From a checkpoint of a small transformer trained on Wikipedia.
Size: 3 heads of 32 (1 for keys and values), MLP 256 SwiGLU, vocabulary 32000.
Architecture: RMSNorm before each block, rotary positions, no biases in attention or MLP, untied embeddings.
Training: a variant of Adam for these matrices, 137M tokens.
Each number is 500 + 25 x the weight over the matrix's rms, rounded and kept within 0 to 999. Layers, rows and columns count from 0. Numbers have three digits each.

# layer 23 MLP gate, 256x96, rms 0.184, rows 187-214, columns 0-31
473504509535478523489533523461484509468492505502503495472466491519518496490551488558482548457509
511458485494516526453514511580564480529509529499500500514491472505494479508478506469483533506513
506517497477491512518486475515514527468487502512492487492504517480517564506544467508472497491502
514487473469497458512514518483508508479519478513547504493481525518517476493472505504497445489529
458518485521515524483480515530519489501501488465462479442522482538516511459539508537486471513520
508560461528519494528474477539573509550469519484501496513432512513492481523534507497490520528501
505501520499481535453512500485448509492524523477507540545516521511512478512471507501475488503448
511498523534463472468503492461531520509483518470539529503472517465488501507518555514516495479551
451519501530494474494504505552492501499453505493527487510490413538489508495544480519533452532507
495483482503485519492512500480536510500515507485555501504524531505484530549522532501520541494499
500515501525497536458529451530546547489490544528477504492500499496511453558518506451438476500494
485489505497491442463515508513550486486542521525515551517468510506500502522496482513481521479520
515588508496506501498495481508538503495494498501509524481457513488475524530476462534552554478531
473495459526528536500498523496525477491469522492520497527517532524440492500510501514500465495504
507515488518473458490467490513463503524512505480497483454512518520529531481489532483462507450508
468489478482532506526504525504519526504439513505549476532468491456479520511508484566498534531473
478489550499494499515533491470496484485490515491567514511551553512460552510497502516514544508514
448516457476518504472489506500507472493500480539509479526504526492499474510476516487483492455513
519547497491525498488477480553576468498469534491521501466432509489496519495505491487518524488545
474509461535486520443536488499499480529499487506539530481462505520521488493498540515546500456547
510484477506490531488535534519458465512474451485528485466510507543512516505477506499497481457475
499508498478518513509505464510479498522471525463489486470509488498495509481528513518536501518520
530471500480476482520512520532473510539432551458450513490526513485502467474509537515492502525493
484520493493555478526519530465515533509504479541516571511524438515513537491529482533523483550472
489499501488505472539549539495467517512509526526460499489482495495516472502517490468499478504538
486492492461513514501472463504537496513493497460486516508510505530482487504499488572530517530499
476505448477515491511466486468516514567518490519554532504488502527518512516506484497466488494529
468486489523507498497468495527497538518507507509526516488499501510501557493549502501451530509518
# layer 23 MLP up, 256x96, rms 0.197, rows 187-214, columns 0-31
491527495436529508469473435528504501517486548479492505490483503496474497501475442482489498505515
541513490491482490510549508548511491482509485523479513518490498514476491514491523437488510488472
525472525501533492470511533476484467473503513484523485462482518515502502543505502514518523486508
489516486484499458479483520547449504450437478489507521518521506468487500501469491504514527466498
481531497502493495496517506518516481475488475482465467516544516526507470497528539494490506494499
496474493452508517504482527475526498542482510466490531465509458474540497508524493509521461494493
501497507497503555506523518527467561497474499473535511498517507497500522503471497485497489551491
524531482467538478510490480499488460541528543551481527486509571503547505484547488509504436500470
489467507459483530488494505442533501507517476494526533498487546460503521499498524520497536528457
514446486498481547496517519512497475488498475457447519457510536430477509468480488510521524450472
510511498462445549486521514520503516537519520479512528481527547505500483515483502447484484504484
495501477471471429451518475484521543480552510508518544503455523478494507511472501511494498497527
527524509510478498543501480487533504459519498493484538531495526479501531524504516529535557474502
525480565513506504540514486510491520535490488537483515515464453512503476497484454555497466472482
526520463475521492500534528500467515494519536473487519547498485507523504463491425528503526528483
512471520477515515471472494506507521489540468517471494507506488528516482522479506483485502497515
504528498482521454564499557487528516500440503489504500498503478550515511457510464497503510494472
486511506487462498499485522518524570512494549495532493485442504499502572467529511549489530480472
504531523488481473467484496506504479492508536459490461427445509474464475503431567517511532497495
466465453505475534488560521500478443536530449489456503469508484501540481484507530511543509501505
519483470452498493512497503473497494547498501501468497516482532472552526501503511457530496468495
519506467500535557466549481551543485532470528481462480535513556480496485530501488483455551491463
503495519531487512492478500516514478462498471523476500504519478494501493540516468510509530476525
483500503544587540501477490514487493541440496502491489483457460489487509520466494521492480543505
504503445532478503477509526464511503517516490497498473499476549472477508438483512544495505457490
470513500522515528463495504551512493511532482486461469486540464499515497492482497523528527535538
549529493536525497518526520485508484486531516517460467514515494507571484522519505518447527436501
500524521527491510517524472541507563491560544462480519477508506480500506472476511433518557481520
# layer 23 MLP down (transposed), 256x96, rms 0.185, rows 187-213, columns 0-31
463488499477508535463494519489507488493465496491499510497473486491530516524512483507502497470489
471495510508486489530527513486495471493514520515515475498496502507500488501476533473502508518502
498497503536536498539512515499524527521502496506516467463506503464478460475502488518517520486490
490500447506514518463532532525517495486524522507482473564493565531514469527539448469465515513499
494506551474490502498493521501521514499497514505493454455519515507518494516515476495486494547489
485515491488525561516475510498549465517500513533492545544518511547494489498527525531483479465516
491500525493510493511522506483500454528517466534460487531498469512473476471541476489482513517525
559550503507508487494484469505477462484534519533497522441460472517506484522465488496518532479494
535477542519509515477491512430507478525511502518497513479493516511517511513483466523498537477502
539512475489530511485503531491508476505520482473451515550499471475513463470478490499461511479479
511472475484453511500486485517480470512507489523536492423500519484537459512494524511548487477515
484516489535515516531568521447541487529499496501505484530509531520511510465490491486514490522489
489474470510456481496510477483511491505480486493500531504520539492480469526499540490465494507451
507471461500485439508475493492482484503512530502482514428501518524530517510524495469522471472510
515502491497464487463458511515496469509469475485507509421543479500494552502498531502509477474451
506492492514508484505532510502518540508472529495476513488487516480485520519489526505490483476477
527543484464501473456515502509525486512513505453508489556520514514517509484507469493472467488515
518527498501530501496470529461524467550521491508480458483533500489520466466495480479483488510505
465485509548501482532504488492514507476483457548521532521594488490471490481536517500476475523496
493467508493509500522498540506514483500491507557514513517515523512446562466492519487459482526482
497496520528484487513522498564525513541560458503506498500462485504500491523484521494496478502492
472504495478475501510521511488484470497519482486502513480471494478502503477511465523519519531508
526468476534496508520509488478457552512493530480507506541489499492509435482468531542500501518494
505493532496455485462510525508522466512526454539501494535499489474478498508518527471497510443481
483510473495511464504524483488516497492506517456485497502492510469488473511494485479480543467497
497477522487467516515492525497494486505505501502541474499503491525519504488544513483487533564500
498511483490483517557492502518506457496521511516526483503450460515532494498508503504481495475520